From a checkpoint of a small transformer trained on Wikipedia.
Size: 7 heads of 64, MLP 1472 ReGLU, 44.8M parameters.
Architecture: biases on query, key and value, tied embeddings.
Training: a variant of Muon for these matrices, 8947 steps.
Each number is 500 + 25 x the weight over its row's rms, rounded and kept within 0 to 999. Layers, rows and columns count from 0. Numbers have three digits each. The size before them is the row's rms in percent of the matrix's.

# up: layer 11 MLP up, 1472x448, rms 0.133, rows 1314-1353, columns 224-335
# down: layer 11 MLP down (transposed), 1472x448, rms 0.117, rows 1314-1353, columns 224-335
# gate: layer 11 MLP gate, 1472x448, rms 0.128, rows 1315-1354, columns 224-335
up1314 096:502502533463531515469522481479470509487524463517504458520478511504533441507468532530465497528530469513529505492490520452504530483496496499485533525527496548512448487515519534500477488509503510497542532498483529461489486512523498487484513513519492475465535458498471479492492521516563484501524487492483525491480533487486495475516466553500
down1314 100:510532505502524468518507499499511529532495483467483521484492480518487450453478507512530492485466497516495541463498552496502515515494490513451529500501546522535513478496495537499470522506550461534464496477496488472534495512486502522521521522523541487460460514522466520508511498494463488538507511524498494502459497480502544474523462480480
gate1315 102:510548478495522498491489538465485486490481521530486543514473514516534432482478543512493514518569470505482462512501476502473481508527531526485502468507513492509496527501532507486510494508493519508525518532546504485553514506527538542503490502543489495482519523526501499476512509531503464508516519541505492481507474504511534438500507490489
up1315 099:474474481520510514476497458502497485516482474487504513471525517509482492555536483519473488529514494478461524482479479520504509529489471504477508491512498511560536484486522493493512518477506445479504483504454457506478493495492448489517502485574487532472506506491542491502491495495502471504502529457485477518501510499529503501514509476541
down1315 100:518501518518487433498485484479487513523499481551454484516517498532474466470514520493446461502500506492517484477473522468478506430515516497461487514506515530487504487483487478518501538524480509510513530511486489524489560536476510477489442509456509497528526502534493484520514523494522527490526521509443519469527491506528478509501538501472
gate1316 097:486479518484488486511511523544553536514487499507516516510492514547442537528527483510576477505478500530526509484480523477511524515468500493469521476529461491493445492532516451483520500499519501510511543507505506496512516496498531504479466460508533514521487521521520498463536530480444466525500545500471475514485485442520544502495468483469
up1316 097:511559536520545489496524503523491568520504510500505465500517460453492446525530474496546456499487500489481534480493529495487490508499526498520489480492499465496446493510507483533505468523472534542553497545515488518491522526484491488485472516493529519517508490502519488471504497508475501510483473509531497502496493472481493512502450495493
down1316 095:481505488495548508507519471501500497503511496490528505509497504524493536498463468474507510483523464455549551551490490439504513555531506506509490472447533498474451482501444500494481497493504501496469501493511473530560484500490493480533506509559491475503498501487545484471484488523518474514497466489505494492509483486458490531511480485512
gate1317 098:491479474485489489514487454505531513486476474487480496514525468475548506501478462486482550509515520473504518507492502482461511508507491485455504474513541512491495479512481432485533474508491495482513451505489515503475490530511504492497496489486439521513538523511468531507471569525506526494520529519530506492529491539494491518469479523493
up1317 099:511511476530526478526499473529493496471482497472480493538496493516507447493462522502538502497522485559498493534507517510490542486483491481526473515524530551484532561465532467495525463536471499545452474518556529517515474532479481446505529487521525475502508480517469511560502468509486488533480494509511508483522489484518491537470480505504
down1317 098:522507493492463468495485465500517490517457489459456435474507520478500478523508500513521528497497452513482488524474489513490489492525525534489500501485524514502500522501507480509473507500508476533525454512481481483490509481450487506492512511468483462491501502503477527461472520440481484502495519526500530468484489491568492551510468489471
gate1318 097:465505487535500484496547476483504487490520512468549465462463437493482445507498474473496498528505539505484488478451491462494515532482473525469533469504499505458512522476550512497488487523498517535548524478471486518485503535503467556527499523482501502485535517525478504493496517456491463508463522529482519466506495434519527491495506511462
up1318 096:468510535470507455509522495481497517490515473478512513485523533469522499517483518527523492499495490507524514475505458509500507518504517539480558555472512519489530500525491485487537501483503492468514502484540510482524476511441532523500506518504512471493526525464524460514499511553581502556523509489538507545483470548466480510511507483531
down1318 096:518527516509468498511467516512474514475450528506491516519519511468511475483473510487503507496489496458499527483495476540533524516453476482504494447466491538479492481503459507495502476452525457515450504504490497497534493483543500506496526550516501473472502500475499517481487489530527509493477510535505511479542472493489498502512527467488
gate1319 100:469546524443515466478528495551496484528477471548532511478463502536504526499499485532488496521558509546469490534476447497494514504477523523447544512550458513514463541462496456505455510521542509499480497519489521525521512518490527522507516488464515498496516459523487463514521540528506520496507498543525489480505522488524486482553490521478
up1319 097:509494489523555462498510452497519464456505499472532494503485502502483488424521492486456513489494432531485509453548528532478505495495490462540498475482517487491501522475450570506534490546493456476507484508516472508494490487532484483491498513504491519514514526449500470503485487519484479460500487474510503517443483474530511465526518481456
down1319 100:524485507502443503508516509521527523496491474484526507555501569482508500502496461530504506505512489516484469429514488470456498519513491482504492526494526494490535473549479470514540563492509497475509482550485521504464506520493514489493479542511514492477508534502488522526488467483507490491474500490525514543481444516491514476469482527500
gate1320 102:543545498462539498466560481535544472524476514508481505531559491505461492493517531500479514474463547504535485523493483471521495471505523551484472474513493556489502451499511499514512465518493493487507542527545489484468470544530488522481506483527487484500465478520485512527508459493496493510507489506504498489495495496538501482488525461461
up1320 100:502503497516495522487520511519474491510526499481493533505525499461501523455472447484469477476549458529493461472516466505470507511515517496528518514488520497501448530485528486463477490496474522508489493542499505486509461534535526497474565493502516459508511518498479476509483475506487485504537563498496493474476465472494459527550484494534
down1320 100:520493505580476529500498486487474531451524494502512504481469509462509484477496499503490483500501474529476506518505480456491485480505534483530532514494479477506470495563512497485500485485502497453563534515458528556476520503498523520542491488552531497490502515486544534525455480511501532493476488500497516517487454497516540452500473483510
gate1321 102:502518498495529526518469458481522485508471478486514516503520488467508500513493477511517494508503515482484521477499484516532542513485491449504511483501490500516538504494542524538502515552495498511472491481527527500475521488548479458457475520507504502512506447555496513481482511482475508475513547526477490504485478480514461500510517484544
up1321 106:548474481471526465518496436467515520471507509515514529491518526517479531528548468497526543457535504495475507472503484515506509498508528547500497476468497514531497507504525477492508472499525497481493501502496517521496495505500460506489538489486494503551504497540541552466478499479514483508451474503531530478490462490511537474494501522534
down1321 106:469477521516506482529510485508487492452489559495504507455537515539475468478504502509524498529540538512513488503506473535521496527505504570511518486466448483510471504501483517509492465482504535478530449513509509548503487466530517474536496475498467540527490467464486515443493526478549559487504534454463461536513480514481500539468516511500
gate1322 093:526506491506479518528472463487517507490471473493494510461480496508520471462464467482510509466481447527482492497478513474512515499498481543453540481534525539485474502511486490530471485521508497533519503449506482464549498473500509462501491484501518504509517506464498471503493527503507513509516499491497507522529549448504499503503504517482
up1322 094:546503486480489521532551535526509469504496457525513473485501464488529501551474501527487548526509575548496472497484545514499488491501535502491503497493491476514481501510550488481480500494482496498513512463499494506462538464501531490482517498482471515492480497513501490512523539491499493521511501544463520471534509496464518475459505502469
down1322 097:550535528503519495501514518462500499477514497463503509450463518558517500492504511489502483506472507497556520496545525497477510455485506494507530523486469478450554531485515533480510538488502499534508477455517505495486496493515502516459460525508544503501493489493487499508486530478528529506534484461521497546525495486498491515525520453529
gate1323 099:487529520476490513496503465481521487523515456487485524517500545548497525518487522560497526510501467517546516513507523508481534503473478447508469510498527478571463481529510499468534508499569510493521516513419526494517507463530499528518518501502466513492449501496491510509499504488449484537476493486497503490532460511482433472494532492467
up1323 105:522495477495537508474484515493472512530478491465480505469490491471530499502485522447511479562518504488477504479507482500454539494534474516496503490517494477494491515498480510475508504535471531462477433471489477497489494536498501513524513474556508467469498557525523439509526488526532488506532458489500523537513481549467497509517539474496
down1323 102:526506478449541477486500478491456518523488454477498539535538542497474496527542501532482500503485461550536493524489489501491568516497537531476489482481471513494508511518523477482480507517501500498463520490490536512495462462558514508520519532554526450545507506516474501507501466474502489524491468505505496504517511517431493483520479565514
gate1324 105:538465533442510487492524487517504500521514487495469494513456478516477499505519508505493496496503544541498478533539472529538524503487516482473477481470478504497506466481484504555540464497495522546493528522524512494540481468520497489486487535516521439502505499497526521513455500521531447531495555522535532519544509504485537474480486538486
up1324 105:533492526486504515553494528464495534474537478486493485486489531507482506496512527524493477519520485548492504548515475539526502519498499545514527480489524497516495496485516517509474470481470524541476526500530494499532546491510504502503510519543510467522508495472467469503498504488529473497470530486495536543475518510543454490521415466501
down1324 104:476525479500516507485529442529496476499483493484471489465465444475502556454492550515456477470507547455500483470467491539455538496469534491491503521471496440544544538505477518487479517494520540498491531528479499516532530503529455466503470498484524473514459523523511507551484537519497519461539492498508540553466507520476532466538506520499
gate1325 109:530493501470485570470505497491467509495478477510501486528479447476549475568525494516536515499492526488459508505486495542523505490531517498513500492481522511507528473504486509512500495495482546506483497494467496519487558475506487496493521468475539531504479471527496513504550501470535510494480493544526490483512495505505522485466525498514
up1325 111:522451511502516506490550478504498518495505461468486507519511513549472512478493506526558504503467474503475530446516473463538494566502500545521518503534529487532554486506579498466502499492488512525508525481489506514480501462510546558521491457482569534508498530466486491518510498491474492511479515497501514478537530506487497505504477493553
down1325 108:462506523492482473527519511505474494521478471550516556510467491512490506469473486530478497487490546518469432473483479470515485490530496514493456514564521515445484475554521526481496542446539489520494498497478550519505507567500517533478475476496449499478479476489499525493468502509533526480473486513482536501505466513498510500502494461505
gate1326 102:459472504488469463509477496505481519473442466567496507506503490525473526500471508477528490472519496436461503547485508479512526502486487501449501529483452510495513506478510485519518497475534488480474479532525552527480534513504517463499503468505504440495476528496478505498505506492542518475517549482456532501518516498471455472492509521485
up1326 105:540440483509496515510441527517462518540493496511508532497427485483503525502543512486511526461522452468536452502509521500482489488488463463466542528511505503442495504498531550536510508510511528463470470513523504459480524546512495488489494547493462502473475494523482494441489518492531512531487520511493473490486517505469505527519477481506
down1326 105:471459501517496490517505495474481481493480518519496542489513495537504486464523517493509451443471441495520478544502513508459472493546522515480476510465481473531502487528512500499559478494507492518479489535504515505497505485512541573521470487476517475485503536534515506431530524460515495514478530475473474467466496491458533515518491499494
gate1327 099:499484512510502514475505491530482508528459506507488527491517494510507517535523503478450493483502512509534484557528469442522497490522482480501516542475515501515501494545517496463488542478527473485485488454493478488544516524507545488524509495477553496478500473515506496518475545495496490522574483516506525522514465492480496491465509490469
up1327 099:424527541497511501506514515505474507504513473487492506485518480470460491499481500506519482527517551528537545524532519506515454538474535480464517469511532525517490512473517516504532483486454526463516489470515505510511544497503469501511496511522515552513509458515484497487512520505537466543483519494488503518519484485520488493457519507503
down1327 100:441559479502471564532456504507481477515536464481474554532506476518448508479495495528480511533495488455499474476530506455510475519529511529487485507488479460483496553486493511492541514558500481487496480479550492464508475522519489524506527485515585496466514477500486508479525513529489512507547459456533468518489530522480506509487502482495
gate1328 096:508494536491489490496506473483495519466493494501537548500468491509490491497534505513458470485496470496519489526473481500452544554448519490521518505560446527461520467452516520486531504523481469517512509497483473502506501478537499495481513511489513494517547464498516459507470519501522443523489493548509530541512475489497513473524468471545
up1328 095:508482490468495514522455510505499501458518504486471495467497507470498478516464468507483543494499484534457534496473524480552504539556462494492489492547486468466505477511470460499519500547478553525507518485528472482522453535537486456531557483487475516499529472490519491516467467505472494495499520513486529483510474510493518502472500502510
down1328 093:465511510464481480505500516494508496496521450500486477470443493496506497523493464521461546489516540442526486459471504516510561495513516512502486510497513468487529487476518491471494488550488463518520527545510470499563497511550536498463504540485499494466469497529502534515550527530493532464516533494461535464481465515528480479469511493517
gate1329 093:496513534513501486486494520479529512516478462478461525515496531463539497520503518490512487531495539485498510501493474487501511431516484478500463498519491478512518484499506536501515505477510503521483489521503478460535503447501488492547529486507520483492482509520533505476451514492474521525501522525538515486463502506481523510558530528498
up1329 094:475508506496509509469480427487515524527490512514492490475531519529475536480476481521519512506537507483440508505492494508563478512518527496487475460505488518517484494540508521499528503432477526478479470528521542475458493492521520515498497462505516501471508532515533497489484499505486476509518515478479518491501522532492473493479448451478
down1329 100:509489519520480449479460516494472532506519507501531539472512506499533495516507457502511506530548483580460521484526512503490500524496551496528484534486491476460518518513474480502506506509493523539482496485518498516479478506503490490471478549491491510500504499486543448528465523501538479489498509489491425528494500471517456495468522544461
gate1330 095:466477516483489474479509511494479457521519509463526542502510521492515491502543485510510511506513524502469469486458538521490485510507482509482504507515507540497527469492515462499481521496524476516521496531501512475488510528489465503442448545494480486497507496478490517515500494553466484533517531508507491502492500471462491540488490503546
up1330 098:501463489501446452486489512486508468493498510504575471507489515462496511531488472485491466525516472484489461549523447495481523494468515494473483533476508489482508468500533499495505485513492506535549488489510515498488525535538514521503466475483471531508502506536476497531505525450479525482467528514506499475479510530455507505452513500502
down1330 097:501422494462481477526495556524506494501462488472518544511526528518489513536482460562502460529514507483464490530533483492502484509509479465512472510474504505511530527496523501515530522541491509498523506499496458476489531488498519502471493507490484504523524507486529485509535495542514498483487469565481466481500525523541488541492523498504
gate1331 102:512495512495518492491492497485512487534510519500522501508506494491464535518548509492509542484499508552505509513524509441537505531511475514491488528521519465492499498520479479459509443431526458502538508450445508460477514511514499483512521497493455510499480499489510494543527493508488485487518507481487498501536499475510495504495525493462
up1331 101:480505491525536492509481496533471491481465483479544499556510461510546481476553491490464494484450484496516507514453557504498495543509488507513501479494499559525528498517545520556539476528565513470514517517521546485527454507530488502511464486515499511431462499509515485474510500495502478510493500476497510518536561483497479493445514532495
down1331 103:503525474504500492473450519515430491519468519551533493507497498516523524484492481517538491498519507520499532529493469519477523522538530521501529524502496512510521504507480468480497506509495517486499474482499537515474467455508490489506494474473488485524478517486459493514531521508537472472494537490472506489490475497511478493491518496530
gate1332 104:537511489515475477478473462492487500482499504443476512530487497526501496522476512496492515480510464506516494478493532518508498504497487454492489503505461509487498464505524509536462481506477507492470479459495510488485536515503491541520548494495490467486553559533545490476503508517496491518509488479505483502484493535496472500493498517452
up1332 106:516498480535520488477514463501516485498461524487520515468516516496499468504545512502473454532531541494499499468536478520482520502473490523498529532511496462502537491522527463478523524493491480495496473490509496487467523489514498538481525507460520460515513498502534504468492528509496477529521535530517535506543511489508537489492501522501
down1332 105:524504517533542546498476482525525479482514532517515469484480533452530530514482500459484497519507482496426495543487475494482480526488505495481510490524501493458531456491470509517534499502462515512476504500500472515526502520505527468531509485492490485481487506495517521479522465477465474520536466541474549468533445461505517515485472470483
gate1333 101:502515474470510560497484444513534552514483501473505503483514473484489516513519498502510432494499524516488490511539454494515553486506557494512525461513467497506504536555480531514516455513518516518493535558492527494511485482514519489494464522478490472520491497503521511508519510492535537491488532490479483494460502475534509518465544543499
up1333 097:461476448486517499478482507502523544463504460502513516492483528530530507525495508505520503472517506479527491545494493508505481513502523514512557482488492536526523493491505489505495542502539480502524479498484473477470497471490515504509506493497503483507528476497519475487578524482495479537570534468503501464470497479501480494510472482522
down1333 098:541460476486436475504516527443490496507525492507479483503499503480485498492504475543490500492504501486492525439464489476478528509475488484511478491499498483489495485541516477469522463484521532512528488471522531510525492501491565501522492510540484490499512481488515523466468511552467493506466483533508506517513520470494508509499488497495
gate1334 097:520511494521462535524499471501512483530521475501459490516497516553477504515522492494522511520511487494472499469494474511474495463525522537511500496495466482519480481488515521465565485449526476516496511499518558517485499525508531531534521486490519516504526453459517465532453517495558493499470496485512456499520459501443491475471513468500
up1334 096:528476535509484518445533489497519536460493510487504501467502494527514460481543521494507488493539465482510455479525493510525491468463465499495492496491524490453515499530456512519492456515461508499483466483549474495499483523445490557512543488480551518513511468512528542495484484454541475478481482528483481514512505477514517495511542520496
down1334 098:490540485536475493535560497507476485515525516507456498510472529520495511474470523513503448499489503476511552477492463484547475482468470489453508506485499502529571487496553494512481554488488520516446494494549511501460496458482462510447490493463531523504507459491535490533526504498485470477518524519475517467479501499504528483489529501499
gate1335 106:478499548515501507531451515503485514495493512563490502509507490500527491517453507473512467513475560496499515453457478504501523519518490509549499509473506465478489494496501492470480446438518545500514496478501513477497492490447493521451509486536490498507491492497493507504431501482484499522516496478463495483522501499505517495492511506499
up1335 105:484456510494521449495532485515526483533482542502485493509477504504469511490538551503476492479535506481516502450536492518499460497498525500475474511507440479535495518516507540505516483505471560449482490509497474507527458504509499446484491458466532489512542519502545531495498489520476527534480467489494493539478518515462529490521537487500
down1335 104:529466525499483474439523488471521520522527503455506482503452491510457515488541499512458513518590475522475476496494518514508488493512494463430515498522494561442486510506469523491509538524512495496490508467500498514496472513501496467546518514498542480504474575477513551509535502518511529467519510488506495504524474512465531526467463492494
gate1336 101:507512489521442480532503471479543487544467492470485473523510488460494448524496526421493505491488512456501511490506550510546496513506527497513468525503511503525475490547533503489475536528497482525458487498498443496539475500516521479461518507484519504530486516568516471515540509481484451505571482526476513470456478484521482510554517529515
up1336 100:475515517517477518519549502495462510524543541499478474500501512492495486495483472469464479484508494525486463514501510496517511461496472520490529496468540519517481478502470508466525432496523477516517516494521465518482506496432521573503504488526494514459502556480471544539498471503500498513498535474540480489507510474468551493494489438487
down1336 103:475443532519525505469525481498479494509527487467512517502482461480516499538534458558507497515497519480535506502486501526504481449488478513504499518487553504547563510498491466546538521466469476484507505495492477509469493491515487495487535516496513495536509483533521492515477503446501497526476522520566509517499505500508533507506537482497
gate1337 088:497529476491484548532480506503500468518493550487490493492472479497505500469499478490501497496494530467510502508519488471503517485457443526509477494487490548518483494487509501488516497533521485476448507465503513477494502498466555511474483482498446519519494493482472505504490499481490524521490485530512528503493507466493531479534506535499
up1337 090:525481524490457488499520494507491520452509527464532478559471523498494461519447465536543514518502511510505516496508483499476495494464488472535465552494517495477452487514505472473488482524478501511495465481503472520511522504544494529549462510513466504472507515517557524519483543547468528527513513531430511484509482461541483455495455493500
down1337 089:528515495480514481459454491526561477497493522516513475456491485506510588496480531496552484479513526463477504509514477485526500470570519505471460514533491479491455512480523516513480501552502451489526537469494516503511517467454485531510524551529508537531497482472491489547559517509538475494531495527531535515549517490478490542465510505469
gate1338 102:566504512501501505517508523509538474500558503489533500484492513544533475474507483487533508479485484500470517457497507492532506491495492487485471509493490503504514527484537531541523446493511477510487528463534497533514476510485478511516500499524480488509515545473505448509493477518517478507517501474500504483487494483529493481456500511478
up1338 099:528493505500491536509489504534495531488446504505494484509525470498516549483498512534452469474503524496531472512494518513537512479472499563492532534475511491484518514525462526479453503530487495504475518511524479499448538491488544495461512486474505500517500519504493525488507544490497470517476469510454481517506521519504484530487470442478
down1338 100:542526473510513490488540529525479453487477502493503516488503528482530504510432530466463532519496497530520464547493488497533492481495442514492477455501452478501496531514494494486540531534501511458507493518502474485483469511522533485539510489477482490474477507523531539517510503487493500507549447515476505523522500504534531505494485558455
gate1339 098:495510470476503458472519549495543476506520467471504506549491504480501503506504527491483521508529493516522547531524543500448472494530503482502428545520495490496509481501535510529508517483502522487566490514532511468530487483515503548503461498510494547487448522481473473523495527509507477550504508498521450479487490533482471491474488527527
up1339 098:495511576479465500515498502530485460523506489480510525493510498544512510483512501462513496494456517539497518531524485531503499518527486451482480466502495504537521490504527477495498511525493494519495526516482494532503482459478554456511511506498492544447446481506549486480506494538509508497513474517516467498515493505512515560540482546517
down1339 098:507486499470524482524487517479424459489473516506465473469517490503497480485520509517502583524450495525514493504536456513492500471500503507497508517521508499481479524518551522482496530496525489517499480517489503550503533483513501459497512519473470463517520530511510523557490492482481517505500486481527480491501519524471452565490533538486
gate1340 097:475453504477521477544488473468448480492524511532473499507536476558491494540538517549468507497534483473478477472513545507449502488492489526471507488482514523486501494544464495503485477511484465487503464530537490512546558515506499501484514525502461515515532483458493457517493495527515513489498518494515481458508490453528448542449459521470
up1340 100:552552511473502472532485533512493490530494489458504551505514506512483460482464510518483539492525501523498468505479542448503490487499472490493498498499506533461513490485508526499476510501492502493517490483506522495517511505516496493512529556501495477430521512483481517522517478488494493530461495524494482500529499525441535479479536461464
down1340 097:515504479473557515456499478475530542486514514485515476489520510487539518455508488497537482504510484538504497458500471498496519491554496509503548549530456505507511498508516532487526499534439521478488495464520501515466509494512516480446460486524505501521458501486530524527499493499459521487505493529500536506501517508539494504502517506536
gate1341 096:493510486465497466490486443485524461486504510480487504464473558492499487468510534470455463486512457504516492509506499522491492489490480484492511463494481467493511503469521517500497545496516521506474496492499508493484526527505519513510473457480462460528522462507523484536486479521481509471472459520504551431474527465539471509512453518553
up1341 096:503466488511504540526494538554496455459519488552471489507515489520486488456492536473530465488469520493519494540456519506495509496478478490500512482463506496507459492485440511473532521495502516497528519516485474474549508501492505506494489443459517489476497509515499482486537480475484482508494525515561481481477533486480543488515490535487
down1341 098:482477507484513473490519481493496511512502529525537474530458472529503488551492529499530489499510518485489496499480503499534477506488495528496541506490521492527474495488535544513514500485480490442529479486470518561481490463455525498523493503491500565503497490504504485518461499479469478501532508514528471514487503526476504494494511508515
gate1342 100:515516482508485462493494476506485511488447445519536493509545550478489503510491543521459500520506452472503503545461519507494522527509471471476512523524508515528514487517506515486488512521471553489520523513517533490509462544472470489500490505493507509511482504561481525519483478489483517494506455473505521515469483484540464482474468516461
up1342 098:519515496519477502515511506500496509518507523513530526500498480546485532457533498501488519530494490493509472467505450534509506504514524509504513453503499495541501512522492497518525486489532514528487486503542478476466538509503492502520507474514480509517502515502543490472499525515492523528445515465504478487516531520488511506492507472492
down1342 098:482458490520526516494493478510481489510506492502507530499506532524486557451573528501494500463494516478473499505502487500482482531509498493545525487457499492535502499463511501497511537474486524507502511536509487470491520516525470478485524470474496517501536509480514489502498520490480498516507510465520494511495530498490485496484508503474
gate1343 098:496551457521509554505456500506464482504519464486543489483468525478503470532504496510476511514501483512502487506533464478483449479457497480469526538471499504463478472518520528519427505478512497510508506485496520516482521523490464460476508495500495496507510491534492511513502485493491492523476502470537500453565518500527510520499498489525
up1343 098:487493487541554501446489485457511514505497511489519517514481516518522536516460518478499552452474476515511459509528520497528494482454467497477524524472541523488472456498510521481516493460525496514525505485486489471503488515497461510475545513507465499471510474542476473496507520521480490443503527483479488493516510469524514476497500462522
down1343 098:514493483487503469502511488505490528484515472500512492526488546493498486475540527495479494486482473490488472489495485510520478534505533513494523506557516494501520476493490474496502517532499521559513497453519481488500459517477535448499508512490505525482519481531533548514521491525550491535540487484478518466449535516521496479508478530506
gate1344 100:480486496493472503469534461472530465477518552526469518478484478505521489500498505503521531485537528495525509456515474513518497516558513490549531450487464504481491479532523505477535483510495533506522507508555489473461530527455506493489535512450529536491478489485495505554479526496520475472485515495499462498515466500475503477524488508521
up1344 097:495498459461499480520478466490478487481509462508503485517489524483488524499548473504513480515490462517491461537494513482520507480499492504517493506515515506507449510519487481489511463543524504534517516502537501504527539502496533475504543548520484490455534473460495505480522493539464519463446484464522508484494544485504493472472532497472
down1344 100:502443526533535538510489560469496483486475515477540499529470519495464541541496480480518493468504512523512480468493522551511506530545463504461505479508526505516502503522516516467476515544491479492512501517538526497511474493504492480498513555481495474497470478470518482523535512492451525465535513482483492521486490517491482503463509467463
gate1345 105:516509478484489481530541535498548509494527523454489552496528497499497501576504479502490501541523562531502523493509535462517456521481498507482453458481515454521486486503497464486479495532509541490467505508510482488495509556513487489519501501521510495514440523519534485498501482485507457499490491532495484459517497466529505492489483474506
up1345 096:473472480505495470502541487485476491530517490489518459507478506496485485494508499499555497475536501524472501502500449476499478529469492500481525505517523500543487491472517515489520471473549500462510524480507474516510503460505509489506510479463471526495507462463545494505507445492523513503520513489508473480487474482531475539503481516471
down1345 103:466517497494513545501540523512510531470514518553481504466486516517465468464523421515491509466504490495499519532468500454469497492515511490490514534522552499529510526476498494505507550466461448509504529482500516504483513506460501481492527528546501495555511467495505492510501493548528555474491509481511544497480495495498493506534500508472
gate1346 102:524574516479493498487485495507495524551528487542515492504431450515519479538539485499482511517498565480524492488524463475526498441488501466484470523456524503486463517510529519485525497494503490511489535498483512457511527503506479522532533494517499457517495498501556543490496537516487493519541498511531454484506546514487510535513478514472
up1346 102:502486490510512502525528478483496507483448503538493525521566543464482479489487505495485468488494462492474476523462472477479497482526499502532488498536516516463553448469503484510451497528507516523495480484511461527535491480461577481492518476462495507532474442501508486490505487484510491466486483493489486523530467532493546474535504481493
down1346 100:499482517493526491494507506567508477499477515507504565461511474525486512514490488501506488473466523490548501541462523466489510523493487537503498528478485495478580469508515452487450529481530459491494513488504487504505461517460503510516490538447491500531477510489524438441511540485559490503474518518497523472488434501474526493470510510534
gate1347 099:510495524504440505542466482540466512463494475473486510501518477492490519530518475499495512479530527489538491508507509524500545518517512486473478484560518506471477524491491492529533520558474452554478534489510497524523471497466544522522486534476477503501496541504489544524502435509463502512503537511465509522519549510503558511535477491486
up1347 099:516503540500504502517475455512468551462477442474499487524511537564488476453531499524479501445492492535490508536479524431537495472516511546478531452537510528503460473476519512515539510541524484531469467451496490499494508504463531487481497498517488466488532468564473529512512499455513488502529475504497503459505506494531490521527559491508
down1347 098:463513508485463426508446577564448519515530527472481466500513490515527483487501492484470512506448505490469503492501520514500540517499536520540535482505505471487515454510513518521496493506515452445496524473545504500491514516505521532497521536522545509503536503514503488526545548473476483520460510497535461523493516493512508547490489483553
gate1348 093:521478504454492458489449512446503448523475509525464498491502504457483504472467511532491555499478534498463548515534530521475517488525518496463482447501466495499499510481490490523499499499489516500514474468436475535519491521469459503528520501489488481546462517432503469533487482508516485520512491523525489495489492484520506553505526486527
up1348 097:508501498523519487496535483539498522514477518490541494517515479522515557484487490558497525516477490520481489507483484518507519489473514495505509519508477482511534509474534511492529538442509481502523473500466527527471477538483473509483455552500479548473496501528508498482510503543487493499515497497480473542479542496457458486506519496500
down1348 101:507502502512537492490515504492524504496522534526539504517547495498517535481480530502494482525488476463513498538513448497452504555503488511519497513488497555455514499485504503494438498518497499470489538505534495518502504517520472533510513503531487526504529485494476502453427481490508545481526517517514544507514497518543533519497508494503
gate1349 103:484539545480451497526473501497525481484506474466487462505524485508524460496503489465492533523501489507498507503474501470490462513524518477473479521489472496471506516489501451478458470524506498458450486514496494505514454525559534482444482494511509486486511467524516466505539538516541518500524547501452479459502466514504470473506503535510
up1349 103:530470495503495469457463503507479519508486514479459486499490506518473521500523483484460466510498494498463508508522501546490565515480481485537504507469466469474505499535528522509550545508544500490512494515508539508508491494504483499518499521528494514505504508504436532527546488469489485532497531522503524478552507505495514513445488507491
down1349 103:535481517559489471485500529466485534524535498491534446510449482532503491520536524538524450510495491506459503518504519504479503485449503513507528509483445482482518525485510505503453480524488468545513502584535493539533518542523454468539533541518507519462503539453484525474499500547519484535508496494537518518502531484480568505533484475511
gate1350 107:501522483530493502487522482516503517539517503471471526553506477456528479551533464521509493428514472455466498530538481442494468517487482519443499477524474510533531508475482459478496483491470456469498534479486442504486466506510542525527538497527543512510476492509468489512507512502452515504491482597537522536471471490520499476561517464524
up1350 109:531483493463490466510511512525448510485499515500484462482524496520496494514466524518500494478547511512490504518499521552573484528477497497499497490506526490487503521522511515501485493489494501556490517491520503503497543530461481545517456457512478541478457504448516520483551509532478504508532466531512505487468514514521488519462490539496
down1350 107:491470523461538526531520506539493527479517530494523510476508527460517506520461492516526514487468501517531516488490510504497501496524494514530507527489490512492528497513514494503492436465475525504526560468535490509512460480485479511557461497486476544498514536491460534552505516503469514483510546480503464503490470494545505510476496464521
gate1351 103:505530507496485466490501498548521522489456495472521495504499517517485524500493508530496459494515482513476492523547457471507507499497505515509486484493503550488506490478538483541529536452514499513516488472496500525509521539530507496507469513550496521503500486531515520475522530519547482526455512478497476475485537490509463476518494508510
up1351 100:515493504504517524492505500528515545487510483511513530512525462504490494497486483497512519466509452543471518493533499501491476518537445480470523428535464490545477515479467526473516493512504521486492508480511495473491506480486487483508493490466476546530517485456494472502512491493491537487504481488492499516483474513482536514486494476459
down1351 096:511503503517521494484527498492518480508532492522479456487491499507548483487489477529490491498508502494501529514547514521458507493493538524447515475518447540489485487494534461494487489473514497478514465498483500453476499514505493423497466479488547527533501493540544563524485475503464564462486515486503518489471502497495469531543499524488
gate1352 096:530491538491441480479507509537510477487507502500452482526494493449533477489446447503492510527532455488497500518538454531521501460489509505488507526500508491540519444491504481510481515489478496543533513472509498477501481457476478502538466485510497548548540516517510506519524524534530464485499505494493501475517491504521523475482485466494
up1352 101:496522492521495545526488516502485503507506503477528480482546503528473518526519498497514468516467468482463502480529483486471536503440478505491487497485488513464523517466498488519455582484533505472451470485474502491532490517554508502456548512552504484501535491490491528503523493455489466504506513511492526505530489487517566493512475455534
down1352 095:503523490491543528501530477536498511459539488534497513481456533512500486482561548510529504480479459493497479475518483537486482516520448495486509464477443533511500533523489555485516444502462426493540508500468477500517484518479526501489468540540507482482476508513496531503503475510495444514487527490473506480491515510471447460509493476505
gate1353 104:508485488519458472547491520425522504495543500507474502469513524499511487484458527517487538464523509513472512475565511486530470482528527474512501483513482480511468490517448490514514492514509486494509490499517482490497532498492507486530491496480454544512503495513527471511515517510484503525496489514493514481415506534523426465511547519501
up1353 107:515487540515508444485508485495481489536513489496509512519526469484483512465500505489496497563461487474519475483455493494500525494505508514531532495515507505492505482501530477457500503470477535531459512483501499489486546490475481489472485482500462489509524506487479506476493475478463526521503511445477497482486521466499482509518454491500
down1353 104:470439486542523462477454533512529516526496485441564519485508514519503497497488496513535429492512524527537521518491529548498554505420492499498510495474513493463496528525456489581499470469468498530486491501494497498512504440519444506473529482513488479491469497507543524497498528506505504530503514518488521464517502512497486474503493493504
gate1354 097:494531533495532483543477530524495463557525497541508474495538458461488491510514497504456492507488502500527514493567477472513545514519494483508537490511504547495505460499517484497488474495522503491472524497472460498519508515535539520480485544489496493472506451496485485496519528516500495462494511509502489498486527490501441480500488519463